Weights of a small GPT-style language model, trained from scratch on English Wikipedia: no biases in attention or MLP.
Each number is 200 + 20 x the weight over its row's rms, rounded and kept within 0 to 999. Layers, rows and columns count from 0. The size before them is the row's rms in percent of the matrix's.

# layer 17 MLP up, 1024x256, rms 0.061, rows 527-581, columns 0-63
098,205,213,155,201,172,187,198,193,169,157,199,235,210,205,181,229,206,225,165,230,206,170,199,191,203,175,210,190,207,159,220,223,200,220,206,259,176,173,233,225,235,186,171,178,209,185,193,184,228,193,164,214,214,149,203,178,171,199,206,212,189,146,205,206
103,191,174,157,209,203,165,205,186,199,182,217,199,204,222,192,196,207,198,218,207,186,181,218,193,187,249,195,222,181,185,206,235,236,187,214,232,188,231,219,196,192,184,195,215,216,175,198,179,210,181,210,227,184,201,175,233,218,156,223,204,194,174,196,181
101,231,216,201,233,201,215,197,196,192,182,195,215,185,179,177,219,207,168,200,217,186,238,224,192,186,212,220,199,185,206,221,192,194,206,178,196,209,222,199,179,183,187,237,209,199,190,207,199,196,216,184,229,216,187,181,174,187,175,185,187,235,178,232,199
096,222,192,178,234,201,192,178,200,198,167,205,220,221,183,192,209,207,192,180,213,163,241,230,181,214,240,210,220,192,191,266,203,210,178,174,207,206,198,231,158,217,203,183,204,239,178,206,209,197,208,193,169,187,179,188,227,221,181,206,230,205,172,199,226
099,203,196,185,257,179,242,163,174,204,228,201,205,211,215,218,181,207,184,200,231,213,196,202,178,185,208,216,204,223,202,199,222,202,215,163,223,222,216,183,214,164,173,198,204,184,199,228,252,224,230,225,224,218,204,219,189,180,203,206,190,216,196,191,220
106,194,189,213,201,172,224,200,209,236,167,205,219,192,192,195,188,223,207,203,203,191,215,184,172,217,227,222,179,244,214,239,191,159,238,186,218,170,232,179,203,199,238,167,214,237,178,155,183,194,234,217,201,213,219,188,205,178,208,209,195,220,202,213,186
108,202,234,212,264,186,211,213,237,189,202,178,190,212,198,231,206,173,175,212,222,215,192,200,188,191,212,222,207,181,185,187,199,231,184,204,188,187,252,186,190,223,195,210,204,217,209,205,214,187,236,204,208,177,228,166,177,234,191,214,157,231,214,216,201
110,187,174,221,209,198,192,186,184,213,198,191,200,197,213,226,181,213,211,200,188,194,222,197,171,195,249,200,201,181,188,186,228,201,170,193,208,222,176,210,186,205,201,190,233,183,187,206,211,215,192,193,204,193,174,199,228,213,187,220,191,212,191,203,229
100,183,202,205,203,183,166,211,207,183,181,178,188,205,215,196,200,203,232,175,193,146,202,160,175,185,224,210,193,205,175,205,207,190,202,193,195,213,237,231,216,223,209,191,190,194,208,195,208,237,205,206,191,228,200,215,229,173,192,216,219,236,192,202,172
098,209,185,212,215,186,210,189,234,206,170,198,225,188,187,151,172,213,238,182,235,200,224,208,199,194,212,220,185,201,210,191,213,195,221,199,224,192,178,235,227,177,191,202,230,206,202,230,200,186,189,202,217,186,206,236,219,212,163,203,249,239,171,204,203
098,178,208,198,191,210,178,210,206,215,206,248,186,196,156,179,171,211,213,207,174,226,209,193,171,172,239,191,202,191,228,190,226,223,178,215,237,176,204,162,179,178,155,197,196,175,184,180,193,205,211,212,189,222,223,203,205,177,192,211,209,201,196,188,205
108,208,177,181,188,201,158,192,196,171,237,216,172,179,164,208,198,217,186,213,214,207,207,182,191,173,226,192,239,207,210,229,191,224,228,190,234,189,193,193,169,195,222,163,223,198,201,197,172,213,201,222,191,154,220,217,192,204,181,223,218,236,201,178,169
100,205,161,201,251,211,232,221,213,194,214,191,169,178,199,221,215,191,227,170,164,203,218,199,196,183,210,230,199,231,189,204,219,217,243,208,205,214,212,227,189,205,211,169,170,231,206,203,195,201,251,197,180,220,181,182,168,219,213,197,184,197,206,195,169
105,197,197,204,210,210,191,228,169,184,222,207,219,181,182,175,213,184,247,183,241,165,220,199,192,168,194,216,210,209,215,192,242,188,226,189,223,219,210,210,193,203,204,185,198,193,214,188,230,184,206,242,201,231,187,237,206,226,188,187,224,199,206,207,215
111,180,172,152,173,197,174,210,179,203,198,191,228,203,177,182,206,185,185,201,201,207,220,249,186,183,229,217,199,210,157,193,202,217,192,181,217,172,193,207,199,191,219,172,232,200,179,218,228,180,221,200,221,171,202,191,196,215,221,202,184,251,190,263,193
102,162,197,182,223,219,217,206,208,255,207,179,173,215,191,207,179,200,213,176,247,167,230,219,189,153,194,181,203,213,174,199,199,210,219,186,181,210,196,216,182,208,201,210,225,196,211,144,230,184,198,195,201,194,152,180,161,207,186,213,229,204,218,202,205
106,163,170,186,209,190,238,204,197,203,219,217,218,209,203,192,169,188,191,188,196,203,178,222,189,195,224,244,232,203,194,218,193,216,204,180,180,205,225,205,234,212,194,160,243,216,192,172,247,186,219,184,223,208,216,202,199,197,188,234,222,225,210,207,180
107,201,241,206,168,175,196,202,199,198,196,226,207,209,186,208,202,202,183,165,163,217,178,207,199,199,196,202,220,192,225,205,198,225,226,212,210,183,195,220,201,214,195,205,131,209,197,198,172,199,230,212,218,207,205,175,204,181,196,224,173,230,189,205,187
100,186,149,210,195,177,204,178,199,191,182,197,188,196,171,233,210,219,195,154,180,203,193,201,209,192,232,208,184,219,212,189,180,185,231,173,169,211,193,197,172,206,237,196,185,233,195,194,207,204,188,189,171,192,181,204,192,212,199,199,236,184,207,208,162
107,183,189,225,193,199,202,175,237,191,209,213,180,210,191,225,200,206,215,172,215,175,206,204,169,195,186,215,200,231,227,199,222,235,215,200,197,205,229,182,171,178,185,221,177,182,192,201,218,206,240,224,208,181,223,174,176,226,227,191,187,218,192,236,179
107,205,142,223,225,203,185,200,220,224,220,192,176,218,167,196,185,202,205,220,236,197,213,198,172,172,234,171,223,212,173,188,196,210,197,179,212,189,206,216,176,180,208,197,197,213,219,190,192,180,233,186,181,217,168,183,216,220,180,168,190,200,192,217,222
105,183,224,225,234,241,216,168,190,215,193,248,212,180,247,235,222,217,183,170,191,160,226,196,171,210,207,190,220,202,228,207,192,205,204,184,236,221,209,201,192,208,199,208,193,200,198,221,224,199,213,178,191,219,235,184,232,201,181,198,193,202,186,190,203
101,208,189,224,205,211,211,207,199,195,197,202,197,186,189,217,194,171,239,171,213,199,241,204,204,207,203,218,205,220,209,187,240,190,185,204,237,190,227,206,195,204,228,176,176,248,220,205,230,170,208,218,203,211,170,213,163,191,194,195,182,207,207,189,220
098,193,164,195,219,215,176,218,212,260,203,221,174,194,183,202,184,205,254,189,208,196,198,224,182,170,193,208,207,207,192,184,220,206,221,177,193,193,200,230,189,226,166,170,194,240,194,215,205,186,192,195,164,213,205,189,189,172,166,199,207,218,207,212,191
093,164,198,154,215,207,221,212,215,199,197,233,175,216,213,189,217,188,201,159,208,194,207,181,195,163,215,173,198,203,155,168,220,202,193,172,197,193,174,207,211,230,187,149,198,215,193,223,184,192,200,190,209,213,171,187,194,180,180,215,210,203,206,202,203
090,225,201,202,192,195,188,211,246,193,200,159,236,227,186,231,196,216,215,179,205,200,214,185,213,208,200,215,188,182,236,218,181,193,200,187,203,183,183,207,201,220,175,178,180,222,192,220,205,211,218,198,192,210,212,226,199,193,185,214,240,219,236,262,226
102,195,201,209,198,204,214,200,181,184,213,175,199,177,197,198,201,246,194,207,219,200,196,218,173,168,185,193,180,164,170,184,214,188,169,162,217,154,185,215,188,229,180,182,186,234,214,167,193,198,203,179,146,204,165,182,222,225,177,198,195,207,189,212,236
097,186,196,229,207,197,203,190,186,216,184,219,232,190,213,170,230,238,210,221,220,202,225,209,200,199,213,202,202,212,169,229,235,234,202,189,233,187,207,191,195,178,220,178,135,176,207,196,174,187,222,232,190,170,205,173,231,210,199,180,196,170,195,229,147
099,210,217,177,201,177,216,203,179,202,202,195,226,206,221,169,190,182,221,178,216,178,259,201,199,178,217,195,204,193,204,182,215,199,189,180,177,218,197,166,190,161,191,171,233,201,202,204,238,168,197,189,218,188,200,210,183,173,199,227,184,221,245,189,185
114,185,188,181,228,178,180,204,214,189,176,182,189,183,165,176,213,239,168,208,213,155,229,214,190,162,227,220,204,199,207,247,193,222,189,192,201,192,173,232,167,182,186,193,193,220,194,187,182,220,213,195,216,209,196,198,204,174,214,209,230,207,226,207,198
099,207,182,199,225,226,192,188,211,210,223,180,224,190,234,169,212,211,172,206,199,178,228,180,195,208,176,214,201,234,161,208,194,226,192,153,210,216,209,242,190,192,201,193,221,194,199,215,154,205,203,208,214,184,221,212,205,206,188,227,214,254,242,194,196
092,175,174,219,221,227,214,190,166,187,246,167,189,205,143,179,215,197,189,189,228,229,169,179,191,182,215,241,201,202,226,243,211,195,215,193,182,184,240,201,203,206,215,198,219,242,200,224,199,178,198,173,209,201,193,175,224,234,201,208,237,180,202,192,189
096,194,180,202,225,155,197,213,173,202,229,227,174,184,209,212,191,223,190,208,226,195,209,200,193,159,219,176,199,190,220,184,208,199,225,223,171,228,173,203,162,215,181,185,191,198,214,201,189,211,236,226,208,224,253,156,200,214,173,219,218,198,191,200,181
100,167,175,187,203,161,189,253,195,172,235,234,186,202,225,190,206,219,191,217,211,179,229,197,192,217,198,190,201,208,157,184,175,185,186,196,231,197,188,222,216,188,204,160,210,229,191,203,193,204,208,200,194,187,211,198,204,231,167,225,211,166,218,213,185
096,238,188,187,194,185,209,206,226,221,189,219,191,165,226,224,235,190,232,182,196,224,207,232,208,211,216,200,177,204,202,198,191,254,208,194,199,192,215,207,172,200,189,196,166,244,208,234,200,192,209,214,191,193,179,201,180,174,188,237,249,215,171,198,181
100,179,153,207,221,207,225,199,200,186,186,199,177,188,199,168,227,218,208,215,193,205,208,215,166,223,208,183,214,192,199,189,208,237,189,150,233,196,199,217,216,200,236,204,211,179,194,195,209,228,197,219,189,195,218,186,207,176,175,190,213,212,192,192,185
099,184,177,193,205,187,187,173,182,218,204,212,176,158,235,224,179,186,198,170,229,180,210,200,184,238,185,196,199,214,232,190,183,189,188,220,195,244,214,243,159,203,169,199,189,197,156,181,180,202,203,224,202,205,210,193,200,209,227,216,209,192,191,160,192
103,177,175,201,181,218,190,205,186,174,206,162,209,178,191,195,195,188,180,204,178,165,182,219,182,215,176,185,184,222,166,204,191,191,198,179,209,250,197,190,181,231,187,192,190,179,188,187,227,221,195,185,158,241,189,200,219,208,220,233,233,238,222,211,174
100,218,196,188,223,180,175,177,230,191,224,209,211,167,215,162,227,210,193,147,242,218,221,205,187,214,221,186,216,223,191,199,245,239,213,192,200,210,194,189,178,207,167,189,171,209,203,217,179,213,195,197,184,221,189,180,195,194,187,185,216,231,223,211,187
106,191,167,190,195,193,204,190,200,205,230,211,210,165,195,218,205,195,201,152,228,159,201,190,217,183,208,224,206,182,230,188,196,195,226,208,162,227,201,203,210,216,212,199,174,208,206,170,221,203,216,227,171,211,192,222,174,191,179,174,230,211,181,207,203
099,168,213,189,208,178,213,230,210,188,188,209,250,166,237,187,184,209,214,202,212,214,203,224,175,190,174,183,179,200,225,237,206,176,206,205,216,202,226,216,194,197,183,205,228,219,170,207,217,239,223,220,235,199,231,198,175,208,175,242,231,214,195,193,191
094,188,201,189,209,204,192,187,209,254,199,206,202,212,196,200,199,205,232,207,184,164,217,241,191,215,202,197,251,211,209,198,199,214,215,202,212,230,186,157,198,180,209,243,182,183,198,194,185,214,173,204,211,202,206,153,206,180,228,193,177,192,204,190,185
084,173,199,197,197,195,182,209,234,239,219,215,191,207,204,204,207,188,220,170,267,166,223,192,213,218,205,218,202,224,217,211,186,219,195,182,207,169,184,214,166,195,203,180,165,274,216,170,187,250,188,157,231,193,200,223,196,206,191,210,210,213,214,195,217
087,213,218,247,233,199,216,201,220,239,206,233,205,200,184,203,219,212,212,214,187,141,212,201,215,222,215,237,177,214,210,223,201,216,201,224,222,215,166,224,201,187,195,203,164,218,186,226,213,193,198,203,185,208,204,169,201,230,188,242,200,193,179,212,193
101,192,182,186,186,221,183,206,224,202,215,232,204,217,211,192,174,248,200,198,204,190,207,231,202,182,193,185,228,209,210,264,210,182,199,205,202,167,208,193,213,175,153,175,225,190,191,208,212,211,198,214,200,164,241,214,216,249,194,202,197,213,219,212,215
099,157,214,181,215,196,187,185,183,193,198,195,194,194,204,201,217,216,176,176,200,219,196,181,180,213,164,258,226,206,200,227,215,192,182,208,245,171,179,209,157,220,187,211,187,173,212,209,199,172,224,186,227,198,164,211,196,182,198,202,204,197,193,184,200
090,197,166,192,198,226,210,223,182,210,185,213,140,210,192,193,201,245,190,217,200,153,187,188,183,179,206,204,197,208,209,237,195,185,175,191,187,207,170,229,199,176,179,176,196,182,200,186,196,209,202,151,180,209,177,161,201,207,212,209,232,219,209,204,193
097,188,189,174,184,137,193,246,223,230,192,245,199,179,203,218,188,201,240,195,198,216,205,209,190,205,205,229,181,193,195,218,236,197,204,235,206,206,179,207,199,210,167,195,207,195,197,197,215,244,221,203,223,170,207,204,220,229,204,210,207,201,191,214,225
089,190,188,195,207,196,228,192,186,144,216,185,183,174,212,196,194,222,193,204,216,191,213,189,216,184,249,189,186,205,235,202,210,210,246,180,198,216,208,189,201,194,204,208,199,206,227,190,237,193,204,202,189,183,194,214,206,228,224,205,182,223,189,217,188
103,195,190,218,204,218,196,195,188,201,209,161,189,211,161,199,188,165,213,212,201,192,207,178,187,201,202,235,214,183,182,226,195,176,223,199,197,161,180,236,231,207,230,197,201,226,194,178,193,214,209,210,167,222,200,190,201,215,195,194,225,205,189,194,187
103,179,194,188,211,206,186,184,196,201,192,176,199,219,201,229,144,196,205,184,198,187,190,213,171,191,213,215,195,209,236,199,208,207,199,203,205,201,167,228,191,214,211,191,224,199,201,215,194,186,211,198,193,188,211,179,191,199,197,186,201,183,219,197,180
115,211,151,161,226,201,196,188,200,209,209,219,201,223,216,196,191,202,195,161,181,188,220,227,192,151,226,211,223,185,164,239,202,209,174,200,215,191,208,240,204,209,173,190,179,180,208,196,198,190,240,191,215,182,222,201,219,231,172,221,200,211,196,230,199
102,200,216,196,193,204,164,195,208,172,232,208,235,180,194,175,217,217,220,179,229,182,213,179,187,213,198,204,170,187,214,223,198,194,219,197,235,201,228,214,219,175,179,187,171,193,203,187,224,213,244,148,187,245,205,184,189,199,185,168,185,217,197,240,197
103,211,217,192,203,210,228,183,211,156,228,215,226,189,216,227,203,213,196,194,237,182,198,219,181,165,195,188,218,180,225,198,240,199,191,216,196,190,219,222,189,174,226,180,191,200,198,192,218,223,210,208,205,180,224,194,214,189,192,214,197,182,192,238,173
101,217,219,193,215,168,218,214,198,195,197,185,220,234,187,249,192,180,228,201,211,207,196,225,191,198,212,208,195,178,204,191,202,250,193,183,211,178,184,202,213,243,162,192,205,209,175,229,171,222,247,193,209,212,180,215,188,220,213,181,217,195,181,227,185
# layer 17 MLP down (transposed), 1024x256, rms 0.0611, rows 527-580, columns 0-63
101,203,153,201,186,195,184,201,186,181,207,205,169,199,219,174,183,217,193,204,189,215,213,198,230,209,227,203,225,196,182,190,199,182,204,204,202,216,218,177,183,170,248,196,262,192,225,165,191,188,221,199,178,205,239,241,161,172,163,230,188,230,232,198,195
099,159,219,181,192,196,202,203,226,184,193,179,223,209,177,226,167,232,244,167,203,232,221,198,200,173,221,192,173,214,221,211,210,192,195,190,200,230,211,208,191,204,190,218,183,194,192,203,200,203,171,197,199,209,235,174,198,176,186,193,173,190,203,172,231
102,189,222,230,201,190,187,217,210,171,190,223,199,133,191,226,208,214,215,229,181,198,223,193,217,216,205,185,190,201,200,199,216,189,194,188,214,201,218,177,221,206,242,196,187,191,195,202,199,177,203,229,185,201,218,266,199,222,192,248,205,197,198,197,216
098,206,232,201,204,230,219,231,169,150,209,208,250,192,192,190,199,226,231,197,179,226,211,182,176,212,182,203,206,178,213,208,183,221,217,210,247,188,222,197,185,209,178,210,203,214,203,181,171,224,232,169,222,215,185,207,162,163,226,194,195,200,247,210,204
100,201,204,206,179,208,201,226,216,221,163,200,170,217,194,235,183,209,225,195,146,197,195,202,219,213,143,218,172,195,200,223,213,208,182,208,215,197,224,174,212,226,168,145,174,185,194,181,160,190,176,222,191,230,187,176,235,159,206,179,215,229,197,213,227
108,220,192,201,208,210,163,225,177,188,194,225,204,238,192,235,202,204,207,190,191,202,229,211,205,171,165,224,200,165,186,212,210,227,202,193,204,214,228,207,189,197,200,216,204,176,176,182,196,201,210,195,180,207,238,249,222,194,207,207,209,211,197,219,205
108,173,178,205,180,201,212,186,208,179,212,199,201,169,195,182,176,218,203,178,192,209,181,203,232,224,219,218,182,227,275,200,165,219,210,220,214,206,190,225,178,169,167,198,184,150,202,199,161,169,193,227,208,218,187,193,198,180,185,176,190,218,202,203,227
106,198,186,214,191,207,212,200,194,209,204,177,165,184,236,196,188,196,178,205,204,170,190,189,186,196,176,217,221,201,182,184,211,226,189,186,202,158,220,222,186,217,201,204,216,207,182,214,239,215,197,182,221,172,223,209,148,203,206,215,212,153,168,197,225
099,170,187,193,184,229,202,197,176,205,215,160,226,206,185,192,210,185,205,197,199,215,194,204,234,233,219,185,188,179,200,190,224,201,213,204,226,192,188,200,199,186,171,202,183,203,202,224,211,179,174,189,215,192,158,223,219,262,202,221,214,199,201,221,181
100,179,192,189,195,219,203,220,236,214,226,211,179,179,171,207,194,219,195,203,208,213,186,201,208,213,204,192,214,231,169,196,178,227,238,218,220,232,206,200,170,191,195,205,191,203,207,180,210,219,236,196,212,233,196,205,195,246,183,210,206,195,177,182,182
101,184,221,212,186,214,173,174,217,186,166,205,205,184,209,194,206,208,168,179,197,170,183,200,203,181,191,205,225,165,196,184,215,189,218,175,165,195,181,211,253,207,239,226,195,213,195,196,210,191,217,193,173,227,220,199,209,223,203,208,195,204,218,183,219
109,181,205,206,187,222,209,181,174,202,211,196,222,219,176,205,189,201,217,213,218,185,226,221,176,186,189,183,187,237,202,195,202,205,163,182,186,172,207,241,207,172,183,159,143,226,208,180,197,209,227,211,166,239,197,211,226,181,182,223,212,189,226,261,182
098,191,230,187,167,247,162,193,179,186,206,215,208,193,187,191,193,225,210,163,219,234,154,227,208,183,183,242,171,203,177,208,187,232,181,196,201,198,185,187,202,165,220,215,193,186,208,215,208,186,164,189,206,171,226,238,178,211,195,209,195,234,178,199,216
104,202,225,205,230,223,196,194,213,203,186,190,176,178,177,235,191,203,185,190,200,215,214,199,217,216,186,207,242,220,204,151,191,177,176,218,213,202,217,237,211,213,194,200,187,203,200,190,166,250,199,200,183,216,194,164,183,196,207,180,196,229,206,176,173
108,167,251,205,216,162,210,181,197,212,173,188,223,206,210,174,195,201,195,211,195,192,191,216,158,162,201,186,197,246,193,205,208,211,172,180,217,181,187,211,232,210,198,250,177,237,214,194,186,180,205,220,175,215,160,210,207,199,182,195,181,175,209,202,234
102,193,217,222,210,199,200,200,191,182,184,207,181,217,244,228,181,211,218,226,181,208,178,171,178,201,209,185,194,205,213,208,174,200,175,171,209,205,236,223,203,234,227,216,194,210,179,211,211,180,232,182,198,193,173,191,168,186,184,183,220,200,235,203,197
105,177,191,198,224,190,207,180,180,180,185,184,190,193,214,215,242,193,165,172,177,184,206,222,211,181,200,198,190,179,209,221,215,215,212,205,202,193,203,177,183,191,219,209,196,183,200,190,161,172,176,189,174,234,221,165,193,224,243,175,223,199,218,218,236
105,238,189,225,205,200,212,207,211,208,206,193,200,189,184,220,231,199,216,226,197,181,193,215,179,179,180,213,221,207,188,199,225,144,192,180,209,199,214,186,239,203,221,197,232,203,149,209,219,198,178,194,224,186,195,222,200,198,184,207,222,147,223,205,221
099,216,209,179,194,211,197,201,222,199,210,204,226,197,235,212,201,192,213,229,213,254,220,179,208,224,167,224,219,173,176,217,234,204,187,224,199,219,163,209,195,188,197,225,204,199,190,179,180,214,215,203,198,227,243,205,194,158,204,183,200,214,193,209,184
108,173,199,225,207,208,183,180,187,181,229,206,184,226,189,204,201,185,193,216,192,227,184,201,216,188,209,215,188,197,200,208,207,200,199,194,176,182,215,200,200,203,187,199,210,194,225,168,204,194,195,207,208,228,224,182,204,221,183,200,210,203,217,203,199
105,210,230,258,168,205,219,189,189,266,216,187,199,214,198,181,175,234,236,207,217,184,191,188,182,240,182,217,225,236,221,216,217,206,188,189,207,186,165,218,181,226,214,204,246,177,166,225,192,217,170,199,232,186,166,203,188,205,186,165,214,188,211,194,191
103,192,170,191,177,178,179,195,204,243,217,220,190,186,180,207,151,207,247,224,223,164,161,157,197,204,213,183,199,227,216,182,162,209,213,176,180,167,183,191,178,189,207,205,200,215,196,174,184,220,238,183,220,240,221,206,197,205,193,237,214,208,204,207,199
102,243,228,198,195,211,188,186,190,220,212,212,237,228,221,187,216,215,173,201,223,217,211,199,209,195,193,216,238,172,191,214,220,198,165,211,202,203,209,195,194,177,231,220,206,209,184,217,197,195,207,193,179,212,212,234,226,194,176,225,191,190,205,228,203
100,206,219,202,233,193,190,198,235,185,202,199,201,205,191,196,255,200,206,169,188,205,221,201,206,197,232,181,219,195,242,213,221,212,197,209,226,214,201,213,202,162,194,196,211,167,204,194,198,217,225,187,227,193,198,221,169,207,149,216,196,213,206,197,205
094,232,208,218,173,201,192,203,201,234,175,197,205,196,203,209,205,185,207,211,207,201,168,218,178,243,192,212,172,213,244,238,203,195,194,220,210,197,213,161,182,174,211,233,179,192,219,170,219,208,206,205,215,214,209,211,206,220,201,223,192,200,181,194,160
091,186,197,200,215,225,200,191,186,206,215,186,215,198,199,196,218,200,142,175,200,193,159,204,221,229,211,191,181,192,173,207,227,177,209,202,192,218,210,211,168,183,240,210,228,191,201,192,185,192,205,199,224,213,192,160,188,155,200,191,188,215,195,197,210
103,237,227,216,177,198,179,196,233,218,189,204,191,199,254,182,194,208,191,212,178,181,179,239,190,230,182,215,215,206,223,177,197,210,211,230,185,199,212,207,202,191,193,148,190,209,203,197,239,196,238,242,162,162,213,219,203,182,203,219,207,202,189,206,185
095,200,202,186,195,189,188,211,204,213,180,198,176,197,160,207,231,237,185,211,226,207,223,196,186,215,217,233,177,197,192,202,200,191,234,185,213,174,239,214,216,239,176,188,206,202,187,212,204,191,225,201,177,239,199,173,191,173,225,207,192,206,195,183,220
101,204,186,156,187,199,216,203,202,232,200,202,189,151,165,217,224,207,204,194,198,208,219,179,186,223,240,190,217,194,179,228,216,213,191,191,171,218,183,189,210,172,206,190,199,201,209,160,204,197,215,220,175,198,194,211,193,185,193,204,185,193,124,197,213
111,175,206,194,202,216,220,193,203,190,184,260,193,170,176,207,194,223,175,229,214,192,173,225,195,217,221,197,164,195,200,180,198,167,234,196,225,205,190,246,218,190,194,204,208,173,223,182,185,183,186,182,190,210,185,176,182,198,204,198,216,219,191,177,207
099,209,185,176,179,202,202,159,169,198,171,220,185,199,218,196,185,194,214,222,219,197,205,194,206,192,221,224,196,204,200,217,172,219,216,211,209,200,153,175,198,201,214,220,184,172,191,207,218,217,157,191,182,199,199,203,215,221,184,211,190,182,188,204,241
090,165,207,174,184,205,202,198,215,187,206,236,250,177,217,192,207,222,218,221,197,178,195,205,209,196,183,199,199,176,211,173,201,187,194,206,198,214,181,219,185,200,169,222,222,239,202,200,157,212,190,211,217,202,177,217,183,232,210,221,203,240,236,181,157
096,165,233,186,213,233,222,166,198,189,201,206,209,224,187,223,200,181,220,192,212,234,191,221,209,203,217,217,217,220,189,205,239,196,175,209,218,183,214,223,204,201,208,227,202,163,174,193,191,192,189,192,215,201,218,232,224,227,179,154,208,168,208,188,195
099,213,190,213,197,194,229,164,208,176,200,156,192,159,197,188,173,192,203,216,217,175,193,239,194,211,197,221,203,193,207,194,210,215,216,190,150,169,200,181,201,218,177,219,189,154,187,215,191,189,202,190,207,175,173,183,204,163,205,222,231,176,212,197,209
095,188,187,231,164,203,196,197,167,194,199,192,200,187,217,195,138,207,168,177,180,179,206,186,214,201,215,192,219,203,185,186,210,174,189,230,209,217,195,201,165,182,212,202,224,198,162,207,219,220,194,174,187,208,201,235,200,212,233,192,232,236,194,223,207
102,187,222,199,170,201,179,230,194,203,220,225,199,201,200,252,172,189,199,223,209,210,180,186,175,166,203,229,207,189,205,184,200,193,192,216,196,195,223,208,182,221,175,218,177,192,172,164,215,208,229,202,206,196,232,230,199,208,234,192,202,222,205,234,226
101,240,236,196,213,213,214,178,223,221,184,209,231,228,193,197,204,190,213,198,213,188,157,206,235,241,209,194,199,203,231,206,165,170,181,193,194,203,178,177,192,216,201,181,165,196,236,223,218,190,209,190,207,216,209,211,176,193,201,214,212,192,236,186,179
103,223,208,237,183,161,192,220,181,184,166,193,207,210,221,203,187,207,198,213,180,188,167,187,176,167,178,200,214,249,146,205,217,195,194,192,145,203,222,166,228,186,212,170,178,184,157,191,204,195,226,209,203,186,176,141,209,196,180,169,212,198,218,201,206
099,197,199,194,217,190,212,204,227,180,198,193,179,173,193,202,213,220,197,213,241,199,170,185,200,195,191,182,163,199,189,204,203,244,162,206,180,190,226,190,241,194,178,223,193,175,190,201,231,194,190,232,196,222,217,189,190,205,167,194,202,207,214,184,187
106,197,181,205,198,218,193,233,188,196,204,177,196,184,208,220,173,232,167,215,185,200,193,248,169,227,195,218,194,213,131,182,207,259,195,205,195,197,200,194,207,223,199,228,215,189,196,196,202,216,212,193,209,214,208,179,225,213,248,244,180,160,192,210,186
099,188,196,196,232,163,202,187,189,229,211,177,193,207,220,211,187,218,166,215,183,195,195,198,180,195,171,200,218,161,193,166,221,192,202,175,198,158,224,205,212,205,223,192,174,172,245,196,179,195,220,201,158,220,218,177,232,174,195,178,216,184,191,198,183
097,189,196,199,188,193,208,188,204,204,201,234,193,152,197,183,199,183,224,194,186,209,186,211,212,180,189,185,192,223,181,198,225,202,199,176,229,197,165,191,195,179,185,176,187,201,221,225,183,204,200,180,187,168,199,201,248,181,156,191,201,195,202,174,207
085,162,195,180,228,181,204,146,236,158,201,204,229,213,175,167,211,212,196,223,206,209,178,159,206,212,215,207,202,214,196,200,175,228,193,182,192,215,204,201,191,209,235,206,192,196,220,217,208,218,216,226,249,188,209,225,190,197,214,170,184,221,197,195,222
089,190,189,176,190,193,194,206,203,176,180,195,203,229,185,211,252,217,217,216,219,186,226,182,195,154,174,186,200,185,196,165,177,187,242,196,215,183,210,175,183,198,196,191,238,199,224,174,195,195,195,211,203,189,202,236,242,208,211,203,182,197,205,187,181
101,197,180,186,207,185,239,180,211,180,200,207,203,214,180,194,210,177,219,181,174,192,207,186,175,219,178,202,197,236,182,215,198,194,226,189,202,200,214,199,195,181,215,183,167,185,211,213,183,222,207,176,242,202,209,163,210,198,190,205,239,162,219,230,206
099,219,192,191,192,201,181,183,210,198,164,210,226,210,230,231,189,214,197,205,195,167,196,229,171,178,204,199,188,200,175,204,191,214,178,202,162,213,182,206,184,219,156,188,202,245,205,226,212,182,227,193,202,192,176,212,162,235,235,230,183,212,185,181,168
091,176,246,199,198,195,205,191,216,187,222,189,238,207,187,201,195,154,249,174,181,231,202,213,232,210,164,215,220,204,195,150,241,209,178,202,213,197,221,177,201,228,235,185,220,229,189,208,208,183,192,244,210,172,197,201,199,200,161,226,167,205,182,201,217
096,199,198,231,229,247,189,178,192,188,146,230,235,209,208,193,172,214,197,195,188,206,200,225,193,211,193,174,208,197,192,173,190,182,219,175,221,223,191,165,180,160,179,154,172,187,231,187,179,233,202,196,164,224,203,202,162,191,179,183,156,200,227,170,166
093,229,201,200,186,216,193,227,207,216,209,203,156,217,209,238,230,217,213,189,196,208,170,204,203,223,209,239,183,180,174,175,191,208,178,210,196,214,193,232,199,222,184,190,198,243,183,167,209,206,181,242,195,217,200,170,175,180,177,200,189,183,211,220,192
101,208,212,205,239,197,202,192,230,192,189,214,205,153,222,220,206,176,201,174,197,221,199,195,184,191,207,174,202,252,219,191,203,208,199,225,216,220,208,208,222,168,202,189,180,178,218,218,202,184,175,168,183,195,203,192,190,206,207,196,197,219,223,214,167
103,220,166,171,174,212,219,192,175,180,197,237,188,175,215,182,203,239,224,169,205,202,167,201,196,210,197,192,201,194,219,181,196,200,219,221,241,198,206,202,180,247,169,203,163,224,226,167,194,230,170,206,188,213,206,223,191,220,213,220,187,200,170,167,214
110,199,189,186,225,171,179,194,204,205,237,210,201,222,226,220,234,221,200,190,180,194,207,178,181,175,210,190,210,167,220,182,211,219,199,190,173,185,215,220,180,201,166,199,180,188,205,210,190,158,202,219,213,209,240,231,190,225,182,203,198,164,214,206,185
103,186,208,196,188,196,174,217,166,195,235,210,216,185,218,192,196,191,178,230,192,222,207,152,208,185,181,248,205,188,194,194,190,182,190,232,227,199,202,191,214,233,249,212,189,182,163,176,182,211,189,165,228,187,192,197,222,233,193,198,216,163,186,224,199
103,222,201,194,181,196,204,197,204,197,212,229,177,194,183,214,217,166,194,190,179,173,195,257,195,219,176,207,213,186,236,193,188,176,203,211,208,200,174,176,164,187,208,224,209,200,243,219,179,209,192,204,204,197,201,213,174,216,200,206,194,250,228,173,198